python train.py --num_attention_heads=2 --num_key_value_heads=2 --lr_head=0.0197 --final_lr_fraction=0.0 --max_seq_len=512
Each number is 500 + 50 x the weight over its row's rms, rounded and kept within 0 to 999. Layers, rows and columns count from 0. Numbers have three digits each. The size before them is the row's rms in percent of the matrix's.

# layer 2 attention key, 128x160, rms 0.042, rows 0-127, columns 0-79
103:497479558447472575609558525519599466532529455447479465452440397508520479515513582496465514519510508479516461527472576461519528586486504491511561550508489514561499520412423543598471513422548474534496425483551405524381389484539525533509529476
082:435572487435444498450603516472514451519483539450499510476466524520530507486475517539535607465584536470495467500554486486481479483698513540426516468513522540532521545530520423570530480395454511417528468455540485635520494499496556586467445497
111:541494511484527506535372434488509428483535552505518445452509472438476551525512511487576475496511526522552559567423521388471509441360441520562497560541560588567481405509542486510491518464512532551506457542465493415520507446513492437525529486
096:395509495388469519431552447422445422574458593451546484487424526564527471548536534561529523436602538424446466504470547437474553533541514500433437501505586548506476596494530526620511441462445543547504538489618531555502467500585449523471439522
117:615461545562476472507407492493512563479525444478421480530491531454437631451428470463549461529438492536554540450541490546582543496446492458570488517491386463439510440525459476407519558532501500443567468546406542512536532561539531505571516490
102:396499518350510569554481546419503410519454473503540524476432478490516531532479566491580492447561602511504550515510560481487514437409561519590497555501586500543522477515389520466453529480508454449459457544510451428439416465523531442549462499
101:482479459433462450563484471548457520501499533507569528480601445517498386478481476535560558473458591529468509568544581516459490489561582540391543457469499490516469597541506477522581519525547497547467532519566488529516497473458445509434553564
119:505458521577598491465461522530470534450464429479477498503500502516424501456523481410465527544325445479537514454512475488522565550492473434532473434461371464432457495470512492400535494533450461471571529459425581499535558556512465554466596469
104:458527496491468521579479415563531458510450494516521470528562407469550405521503422566510484440474644589468520574478520455551444468523532567438581490494562572530491568478494472540439418501460567524461512446612533472445497487505516500493480501
098:491536504524563567432579555572554532514519470530510442493468572471465534444484504558432555535514444382497507512553512533455459506453525416520435506502484539445481412462531518392440550417566430399523523540371549522443531533431515508504518489
100:502511440354446487448409539418352496426479535466541545596498518441496534554435487500597475419517519453459603533559470547491579407628527472424482468544582506519550502581504459460587549499522515511487496529506499585548478518525439472538477568
093:495423395509489547566455411535448483529475518495532517552597429484500490493507509484478488414471575585472574547487537491527526521512556535475572500443550543509440538383440389575414490536455534605519454483562550489497530491593522469534488577
145:500503536537591432436459494463519531452534483466506449537427609485397591477525494465485514543542407457498487467537433537528468478481483463593417519540494508451557421547456586413537560441512425531588499510405475490490461523455424565562499426
077:396494512524562432562502538467514544513513494586569480460521495529453516536588436522471501567481543407518415584596530437534487458503526500525448422520579558493597531484580535595540433518474527476536557473527491558559473446432498450435559468
103:537546510477343426513458466477571516529564498475549527461501517432556530453476576506497482538572442593453448557501502510470519523569510503419559520584452482504560497525501523477537531505533441512632486541514358528530510567533538438473376508
097:551553501509457491558511482487553602512605482490568498455532521462548532521533524391469538502529458529552384485525516518533614486529490399459492459451522437529485469480552502515498506470526519527534521535485416532407507516475546498539484482
098:459510514535439487507514595450445492417559512483439550485545604469552544494406610521394455559469430520491457465483428552541565468559533501493581515490538500462514540532515518503510482423498509448458485544477486561446507542490454506555400520
102:514547513460386477502434489448521444435473468518506504425525506510512532482618531499429539523479578610475486501542460433481475494428517520515487472536460531596500583527565563448498449514500495467526458481522432477534473575459569420406406529
115:477477497462364430482541550522514555522546476514549467456575475480593432491432535459473595524561506564505430520484593548481461483480591538439535470557514542543455546494529462500564599476417440396517521577444412561436504453502587522423530462
090:530480587518465536529498435416481529459523572548534504530508440532500515548435539516538409523498418565474560419581495550540522485552552497556495557556558543496469553513498496489551468440529475450513508485478575388474496432565536506431541452
094:415520497518524421564650528573560516538482551516502499431466580457425461508508486467583535451528574533529423544572420445415483470430451440483509484515513511496483496543586489423449548593562418525440524559468517490551557483464449517488485625
131:585533472499477563460419468460486622531564458504537538485530510583561586507440558469458594543544448470539447493540496538506565510513523480391533464581490505426504532585485500431521579497511465522509511524484472577419401539483430522395445448
099:530517433485430504529467601541492568500573456555464472520454428574520612463474487500407576528529443549518478613590511562413568459479539492434523520464480523494462473618477457436557484472551502494440538592458577549442430541504540449439386475
096:443512505466536513465515466510517536584534538411481514485530510454534597435515446442559393456565506453464491576595444525556430495591536471596432513437567547408569470386472536423507470485539454543420527428463463534565474456500510517477515605
105:508437514493481493435477570558547540586464531517564537562416479583477531405586512471452600452470512521529464624581412538534489480454494456456465474539485463456447479476511455469535479506556449489488529439486545512572503387445544460436682518
114:460453438415542453609539487528562504489427461579558464494473445452564420416550507488589455511560586468468542554455560415525392516481536515574448424472497511519524584506394481460498460513480518439512438561516526549514536507624542432531544416
091:467541473492506439530480423482578488569465556469573538495425555502500487474551445555500580513595497479522486485534442454563512533483566584514466519478578453616481579445529432502525467420443545541515516521514533478508583506480413619492554562
094:516527552492544545518552500466499461579421463611569528523533582493467556558458675467518509531478556478544463473506528382473606523483495563474553546489487458564536524437559401407524492492496465569409521481514556470524577611535445536510518579
097:556441566580620529544470495436495481470457496512485552467541585422435548578433517460513453534494539415407397511428436470534455485483455589461515536499430571531524506513504544497553512527459475476452525584600430526562436501429492557481462590
085:507504489531471524553442462462459516511461531439616539495414478445512542444482534524508550403534347478484519536484452542554537499459484424465479564418592494556591443530478525533484555541548488512502578477457457425439523601531528420516517440
093:476571400466490469485467500603445573567593496548493436478564566477417545494541517477572669494529492505481398593523481476480523428444563411525418443556490511465528500488485543458539419483450527550570503526560500532469403548485424471448336548
084:548472436496492515507429533491488486411554557430465473562474537527563566404484522491577527447567426439503509501478554504407490468552514525494428561436536458561605550507557451487506420470475557385460563509539508457617423556533538509494434461
098:459397419552429437589421501532468516451430471506566532504531527541511408479552527553523564472438537461544439439454548483460437482451406415635467504443484520592508549483505536564454390531499586461419429445560426511466429494550529496547504489
091:449448554566519547519457430476475427427484463597490467499562481392483427440517517512460495466432577540548513495470474425473428627562532570509450459523532498497514520513410472476541473536453466469587543485475503503470501450386512438501625430
094:505491561470472506553472552433485463540518441448492541452504531547555472558427522567495522508526510502444531464539577531397502439470420478510571517620484494405504575554553493550481562497495441530492504569533496507389496440502572507493338577
098:464552494481493542546469572490467544459412583536599466443464545512432532499459481453530512480549413539546519473487521498473575524527496494536516561525506541627553510495598451434588430561511540537517574465531431551511504436532489518534328564
085:508508600564464518541529444463521485444471505454587500454578460514429441458483559546436462443588574468556553556437549522570425538506500570521534499548442564472528546426542486532490532416515545536426531408480530463443406504499481483471582465
106:473494501495441442483472569446456453476518524425533500417558524525540542538539512469449509542579476558524448524575521494474548476556492583476533489521562567612550488437487502384504568545553465512536495533375441484428450539495495485481480575
100:484472527508574539526550478446579509491401531478480484555553449438493550507506442552424456498478563450431541469456498395512505505479447467558472512423471458480532527535510513486494442493577542471500503480571568400501603430585459569491511477
102:449504513563543431564529594548468454483491548529472425569487523506490454531525498514532537605423505547500442493493532417468515420445432512536533570540581449533534509568544479497510429534536546600492533580485619508523543551463519461511470489
092:498565494544445497550499444470459579563473489518606519451549454524411542461448477545466531524559499403535457585545461514497559494578567517465473540549525565426540464561595440444466505488559460457442555492574541458480428508422476534524420481
090:520528549536551545580553504592541482540557418538459430544501437535435384494541548531451548477512626555466542467519500536522446513499508525510478474448414403438442472574495488456461368607444430520538560468595516467504509461574586422539526502
091:470439574481515438475479540465477513420489530508531425480603527519605486550440477543527482501497464511422521482593436598465534421466597458424522427504411514478534509541521537573484579486523456373611455459507484461549586510519524462487450509
091:568563442513508434485415510475465471491461421433534421506454411457482480424536532477596455502495552490556488538515570527530600444538485496482497535507476530529518535447468501547504543533446529584571628469465432543418449490515480481517430477
097:444502470544466529494615551497514431509478475405540484507422528594451513533439507429532547475512507475553468499474530523516423449437405447506482555453453443564479533453397559503470364510495534505453527444467485553549470436619537459498593507
104:447457579497556536529446524444468479487560466405501539510521567584530496576442528438438464532466449434563504479484425522554564386453414536528476473465474507412497496439522481493477514520498561412550460518533581366468420445482524537471486534
095:558458494585452484500521421489470501434539433492611507457547452568484508513442465437452447523514450531540436516494487588517599454568470524454484522435429471626525520423370522521451445523464500510547535551505483499422584524557492470522461443
092:411528551558535433514571463460488420500532549501426421599506394533399469446542508510518468525368436452491523415525515576576531539444453501465557526366488429471466565458478554479456445542414436524566494474465601417604543482526498542467604439
099:563435601513545482417574489557520592509491491470511580562509499447485462428417537549525361477430471412520510482444501426482479545566497462485541549475501404418464555400519466510480444493504529551421510479508513535588553408451477549515491579
100:503494525510507494514532424583526526551418523448457504406527524553509457540516516500574475580442426573499430448485541530562508515595544437564423487533491482555543471505549536459447523554486435605464502515452438639439440459446559540524397464
095:562453554447435470474476464421478582473501398531487505560519435465563492555409586468472560470486517445480461602512517525526602464485517588422496458557503541536565490590514445534459468509474471452458533428560505539529524528518467423505518444
098:546562496484533542551470499536522561541507433480475445377586562437461490558556571474483576563435473536537398513453550531424460513569574524514518436535503490595455496524437506467524559419469477516539427541469435508424439604406498461532487513
102:513568533564395439539473488496485531442618369584514534448570506495528541476441553440491538450501511527520480528541474560515593522537540406429436550453478453583641511527497441520565532568523430463625498539564487473464486610495470502549477460
100:514474469590475497481508549530524498482444494494559479528552443508603527566455535414518404564424502518494398429462480514542516473537455452501484464469467456555518486498532489434530575406566553395499562589467508471486470476453513543510496550
111:579542476524438504506502567524483549525555522467532516565483581461578644573473521481493571442585484550443457618523507508503566474540533459504516447553507398506517449481558494405466508565546506484534561487417491585487451467449396543575491561
091:519506579492487568470508495442527583407547561451431549494607441405504551575451414486455542440513460484485509430452544459546583519537525483566502502471553457556488512424467487451477515450458378532511541515462487478490452467493439448436479457
095:524487585557543525481555546496518459386502518398524434502558438421562510534402460506494531495510472344482546463497553550546498475453544416532507614516576414476513507504491509391498473511505528387540497532463553465483496494533476538450543556
098:478471526468493571522511553469492508457530405526496515590553445525491528463529544499413477433609551576522580508498526405461492474523493542540626548576518393483502554533525411546487499484508383559590457448491514506535579453495470471553535487
129:467520470426572446492653457481566410479444565558409517445404501551526435527522477481543433483509474534501533465408523422552489538535565519551567469452476517526460534452488557590462525412557472567474425385445444519466594396554492544412625578
095:418464455512544409460571549485485474544449612418407479456480580491502522430477394552476496455499571465488493535462432457554512428479510514591575584549544594430524512521482484467528453539514640522499444545452522417525526423589522504564462611
088:499493465424529573425537458441534456542518503548435505423420604539421479496535414435570471536528563549469553485544553440450502580425425501528457556525452515510450556457490497496432429437538530578583498542511475497458426465552498480534570444
099:481576550557460558484521529645410484473469507480482440410554465479610533599527475496488456534527410515471412569549407457412495542512520517551496488387571499508433459504559516449530457523475433521575483566431431465457488491454413454496469500
090:467517598458466502445505531502476379430459496520597566411499517432577560552579495488548601479513530571532495467519525382491522504508566462541526520535511493558523512464559453557529572421505543483518486486510472472539534522469529507435437545
101:493428540486476485405551455537484523515387605518447461448461462432499433482471507438484471487465508420489520540564495488535539492500515512580508563450484521527497431563452432456562434443517458499491469449520431486595477358545567468506468573
101:427439481476524534587477548478486524438484495541524425460453510485545410379472529475500576581468398445480551452528424499496570453495470460456551560476419608467435489575508548446457468513468508466548467536452466506505501405466491486544563587
146:580491491483398512535556491481471553515576404549527469421508444466581517536514514490400538585520470582506431509603551511556610562517615541503516525484438497564439486554466514482480537495441474505560478449418422545446489446496525432529545455
140:482512524532605441468479495496442444456430551475520477556461542500414425458517513525521410436454509392496551505431487490522470481482381442476468506480516551409534501461531501504576476508480457493472572501552595483665496562556430502475518522
080:412483363484580485519582551519446462499567484481523465400493534424552411452525568532469468550406490505487493462514460519558503472520527482475545555531429593541479506557512543480515514585489446571439557546560476490543527472510486513532443473
130:465443526507558451480416492490464487435432556502508528582507530557439482435504481532559458401458533348515553523442496469460433466467389463481466494502487509402535460448520505505536508510551480469448513558518588416627497560546436525468520511
105:465468527592515436450533558533455527540442495440546454492458531483385492476470510518528440508439452474528536457480481520588532451441416478516542520532440493375475557524511556463482488523475471434498626555506555461591532432587428444581520462
101:529499454423474560579509438497523503567581454518489503434484460488574556543494519551441519569536488561465443543562458527514488505530616547443552482500498519625455489549516542562500471469425470495463437492497492504415455508458574479481521575
127:568512486456395550539545462522497476526574441495511536415493429444589487519519515491472528509573551604475448495481493473481559504564639516506518433503518462581473505440481420520559529528514544521504438487449426540355445549457610529497472516
097:564418502425607510442431457504460526475485569496462530528495503516505480455547406516573480461528556493540551512448483432481479449481375453491507431485527533443495481468436500489486494548560503486379546557574566441629584540554451561501557534
122:453488554522621475473484555485451533510468508485510494592459541497388469468482550483539469454438491407559541535500492541509439530448378505514453541520507532408571506480522581496497506474509450437515515560465573444612514455524399499465545424
106:544491494536626467429460491517410527415492506520419483479539578510390519516478439512587572451464473432559504484539465452517497537394406474497461548521488535429583473462476487423440448522515530496466594544547621446537522417475422542478511448
106:399530515550618490463467556466503451511490514551493464560511547473407488483530496479507488501466501473499525460524466467552444493493376522537382484553553455466595516513461570453584503537511442424488526488509582522552554469460427530502489424
113:422530553557609442457496577473510507509433487518493460571496514479402503506526511511552464521489520363553493499493428489501424446499364483524466494464491490476582486493467562504525508473494507437485585536502576526588489488481422521511520448
149:471483506440362505557532523567506490495531477541524517453517474471578477546569553459431506579525512583510418542537563489481568571493641512418568453515486444618445528513493438555492576457506457494553450438424422560348518525468561461504474502
109:520450502431474583416486524486548447510408532518541555471498484424559460492600489585475480446501545519501377498493700568485567522562510513444598465542500477516504547542451465544560447507492482446560489512466575557531487570573491424481401561
079:582534462524499591552524465470559510485481464444506467479488514596481491424416530566505472502495547497528581443395464578511507529453396482550471543433516543443512519545478578411435536606446530579484557460478450496500443520549378498429529454
099:455417476471489495528558532521556468391523555551509508454499454470557394476405597432517481406520592489488511578546510525392539472510544453505462450529518472451546406514575508546490635502487418515518482463450425537508514446507500427477405519
100:469516589574436560493470383535508485445481426449532566492534528531529477495401532445440524390475468531466430409443450522439490485552537501441532463479459477408418496505507548439482485550539472474543494561526499484540435539480541557508515477
097:453509517508526579543570572507447500611495556565556587533481460543464494445514591477451583525590521488528475499522504567532489540447533436620428408486510542524495451457517358568595485486458589503506579421452425559513558541523489456567431528
092:513439492434552484491531532496516477404463466558402437503445580502504517411475545505441474547526521492548519529537452583551495516544564575457421480465547558413473487490495430492528377497468473459452497447471447488535424441480514518483540539
094:411473551535505526479537576547554487498474510578436598601554560528434549422481373506495527509523511517543468436561455512505474616524531470554490522480494510462523409531507535451425420458541544569466497525491500445485507528510459558451529501
095:476562507597512496518601441433546502437511474424497469474515513575590404471489434464577437501408499487597529548539445450479530462487508511455506536487447452471527581408364475556489551425538542537494408407466578487488511423529570528521601497
096:413595510515448493515423528451474435536514466520477481478577533493509420475507563484532447446463467510481493569487643510538566492443570522439486593580495430560382486442573405533555449454508557431538477480444513438516466523522451589507414444
100:555565556525475480541499481442599528519515395410539500571506461526500485434541474448419563497512522517470412456461517481516494485441539512506513471593460486356436437594597481489480481476432573412468467541521548496438501551425559570557498495
092:538380501545521520582493511514595518439470480516563549486463447408448475397560474510471550537466560604531515394462554516544458514552488498577556448551436566503539477565439432519549544516401465522532469452462512471529435453448479528552537465
090:581530511502593507490461485599531471529514508475514510533508513512499478442442511554473546443411552523426521489410478461543460431471476574539502456412512514512543566393463576532578459490507575526399514465516513485517512446535522542524499463
093:507423500454488484379560585523444437463500537511563510484497470461443559461483417491519480447559462487463538470507531525491422415572404470556590499471574504612508531479453576521401432543507412525495540562441563476519575512525483502494519468
100:516482522546485432459452514502498566447531497514543431475485545519476508514399579528501444543509482462499450540527601548528545463592547563447577422597461535484464520475573428608535439469511437437576498523479392551536384549469530578589468496
093:509497479484536453475496508480543551449445513500540600513529506519525640463385475484481520430620510453466509448489435548502490485566531522536481519536444514457510500551441559418519619563563518509564471500539476531518524533417498468497461488
099:521506522472492517497517482422562528561493571491497531568525485519506436577438556556574486577483403481555543534418562544549462454600466563439464569490504466530493604431557456445449544521620461464490505553537571502457431439560506564498451471
088:558464414536541500540445561452529645586503533397476491525494484485504586433500552447505563447571467472479503490479468460520461488463398473458532402512499560424487454496439547426424495554523425524523511472486401492576532574489582576491517518
096:467608415583436517421445528571579523473401466413545478505553390522586488514508548546507454495388474539499480555572581475445477406463396532501516517491555575425539553485530506531524457442363516517505421454532482485612512545466562499470400462
084:544428488435486490549428470537427399534439491416491477507443582536512417518507416441507488493601487579443521485430527549539494529488498473573506564480511533468464508607441402418502458442469540497498567549476577527533565456569530557542467542
095:544488607527464544590503537508531452494505393476443463487473387489451527470577524473412511545476512476505377437491571541469498531492511532510393507464438538529513516513443504406515417463430435495524481416460528589549476487456457462504554478
081:490552415480426519414526572459509470511579488471425510474466561493474544505559539612412487528489495475490524507569468490574549509551485501410536534536430546556553469547448590540561634569459471510538605509537443444530531451532490467541432441
086:499669400416435498502460514434525508564496498510555518457462505442435469523535422515482595515474484486542443428509584378454563478484468568477573627465479441502510533413488512547516468516525533507484480505638587538443594529513491484538520470
096:447475511494514539615475528436455468500496525491409427501429427487536457522611510490514500488504538439444497429499483465485374528520438519514429440485480590549550506511515550607433515441529522484525402498524431534471519521406461600463470519
096:504440497493561538556524475450450362473517561513408557512463514519435476498530461556489588486469417474481447394498541539606559423528492469474565519477437506542537464542579510478398473452512500405464526626442550525469582468483571583565482682
101:347544484502444464437571544575499481619490546534511567485517450593522430519532476516447437533494472515428552455423452448512484503528497492455466527431500441576499575460483476536560606446429550555457662545516508473520528547565454470543496486
089:433637573544455450425514480530419514570534517478487536473550534561515486475373536591482448536424520462542469436497429536506504555567509460520567531473446540526502537502472526457516446448477405512567571511473476428449473591525553448611491545
079:448514505509517439490462539500461541446461458554444492489512550530487527536570580483627463568513541456427482461424400443516501560502461475459537526554493397554504514592583504503550394474451505443468502538546479523522486550401591545530527471
092:498509485556488504438456484524502470466459411482490586492471550481525605496489485459563437538526586529560511483489407469500423502505521490509432611433514470567535552560494519495413570435534483551412483383432509596430502495462521536355599484
090:635541523464539399446474452538477432527496432512458459462403510492561474451520578457506512548532532521549497483459556566474553523507545522477489575444418538497385480618519532409468462507536367442455444518496500480587592428486476507561573521
100:543487519587406549554498458552499557545460488475581493455499482463513528543602537556481421495475429534449477542504532492521543447476580605505549509485499462592476461561506477464494467512513486464583470472462441595544468428545412589546551529
096:418525420446559580559460585502517392524506569445493436470448467503574394511561617466519561515463565405478458453590463581535468486473495447564558480513461465473481469566478521560450492487492390394528454514525539466550512545519508434494500451
098:485456499462475489570487502424558431477560549477495492494412498436544513510585423461456481478479470531563525478552430446496457415441500547470537486527509517558546579509431442435459539418497492486420396527481593435602562490586495533511629543
092:463618546426531581429518414518503475453536513497525521431536519499470451515606476440557529516511509550527507560443415445569539478533453499503535490474465478483430567464416479473503466477527538523451443494501429527510501488504470564404556506
104:543477572532507445579479563510508398569442426478613461527522507549483459488469479525453494518475562595505569426454507493581447543481456530491456520478434515539547503473458519454508508551566508606535511458564480449482587478569493537531589488
091:517567514556543538492501495453471492559490511422528537533504432674518446501630481412537566574522449450536539481470521531470468476552512525478512523460487509422495572465443476553496494432533493482503443584625514425505512534470441569507432473
097:524525512611434487523498433634507461623518469456529514507512545459581472518429550541442491406461514509556476516519489454510496609436489536475514534479504501579447555529459348505464531499491444467547525380442439555566533507474458487536499504
101:474509528453396548568496523561594486454406524580540544453512445425508537560453526611470543456544532541516478589463547497493466592474500610461543454538517486504480463550555460520495569438589517422553475448473480542540469506512543507499541561
089:448562551445483514484422540454431514503532421545404519378475613542530556581458510525464526493505445483444556549525428471530463457485550509418551491523441474593482510523488514510592504475485508510567558525447447458482444550430523427488466443
094:542473513455517487556480481583448449633511414479493533501462517596528521436501545559439497568500496538563469457503399403481442501556429525558518510583440504656503518537456406531495550406488550476499540494514505582524437467611467487500568536
095:425569454498489539531523544414471488467453474488509431583459414506445588569492529443579471535489445467490520570424595528535505527446516459556539540533590504606537542487480595514522397453474464530501511568467443422507431569497523493477478448
100:463476566489425525476500494546522536523446467491439499567524566468407493445408504521559447413541506464470471477460493540445515500627452544425496547445474514587472500381549520537429499586567486575560506423435424491518439461574491575487418481
104:572405499497512451412441440476531480528434509555484454581455465473546533518539361493562452479481511567555626411440546516477435442529443453515566425452513431459577539490509513476473467539515566519458418527507534416445531485557528539465543566
095:560384543396512467495422474494411448567489546428478490493464470455552482515533512483506505470565611497588498479431360497490501400541523532518561444482479490458462492497492601425549503565598429517500575523500463440511463488610495465453458484
100:608556542584466520475480477471480562578442464400538454539544484475440454492496483543468534430509425487506514465559454490494480500523422456478475392478438441425504540538444380488463465546479571441513574516440438487452551516497458542551453540
102:431453550479487442416540415562485568469493388519439528568542548549512540461454439585425509470501556407515528466548534532509538456557526434447531466419483518512522546528534462463473461582508499493503541510547494570445513506460591519541438470
084:496548511612501479537541441437529485528525565558493586474485481423601550467531560521521579530486600390515362528499516471504555503473542469473548585496494531512531483494486528465594443432491502504510550503518543576599443524459479473480480534
090:430517571519439403475473486454465507556575434548511509463583621584604508395431557512488482544456561526499501432508587526530500506508546506488552501476521488452525502486575472463494572567482538501536549520459425489466500503417472524577405500
098:554460511479476574528390484476629465443474530461571576529502461474531547577518484567496499510446500504526452436472460520532449560600449542429535511565464491476557494504453535480466485439504506402458359475572513417514447506536595466515668490
096:443490470513469524549510395490475482426467465474414507488500547447481475469423618550498558415582559441467457424459503562451498462453458522444481510506523485439611417523573473557471426534539564466497492443444539546473528408555549545463460532
091:438468573551496470572469542513474536540540425507585502510530509369575567565449477420504460487399503543561481540512565515566591466578571558460539482520576502509471532548518506458489574532483488546494504538537528546550460475425499467570560494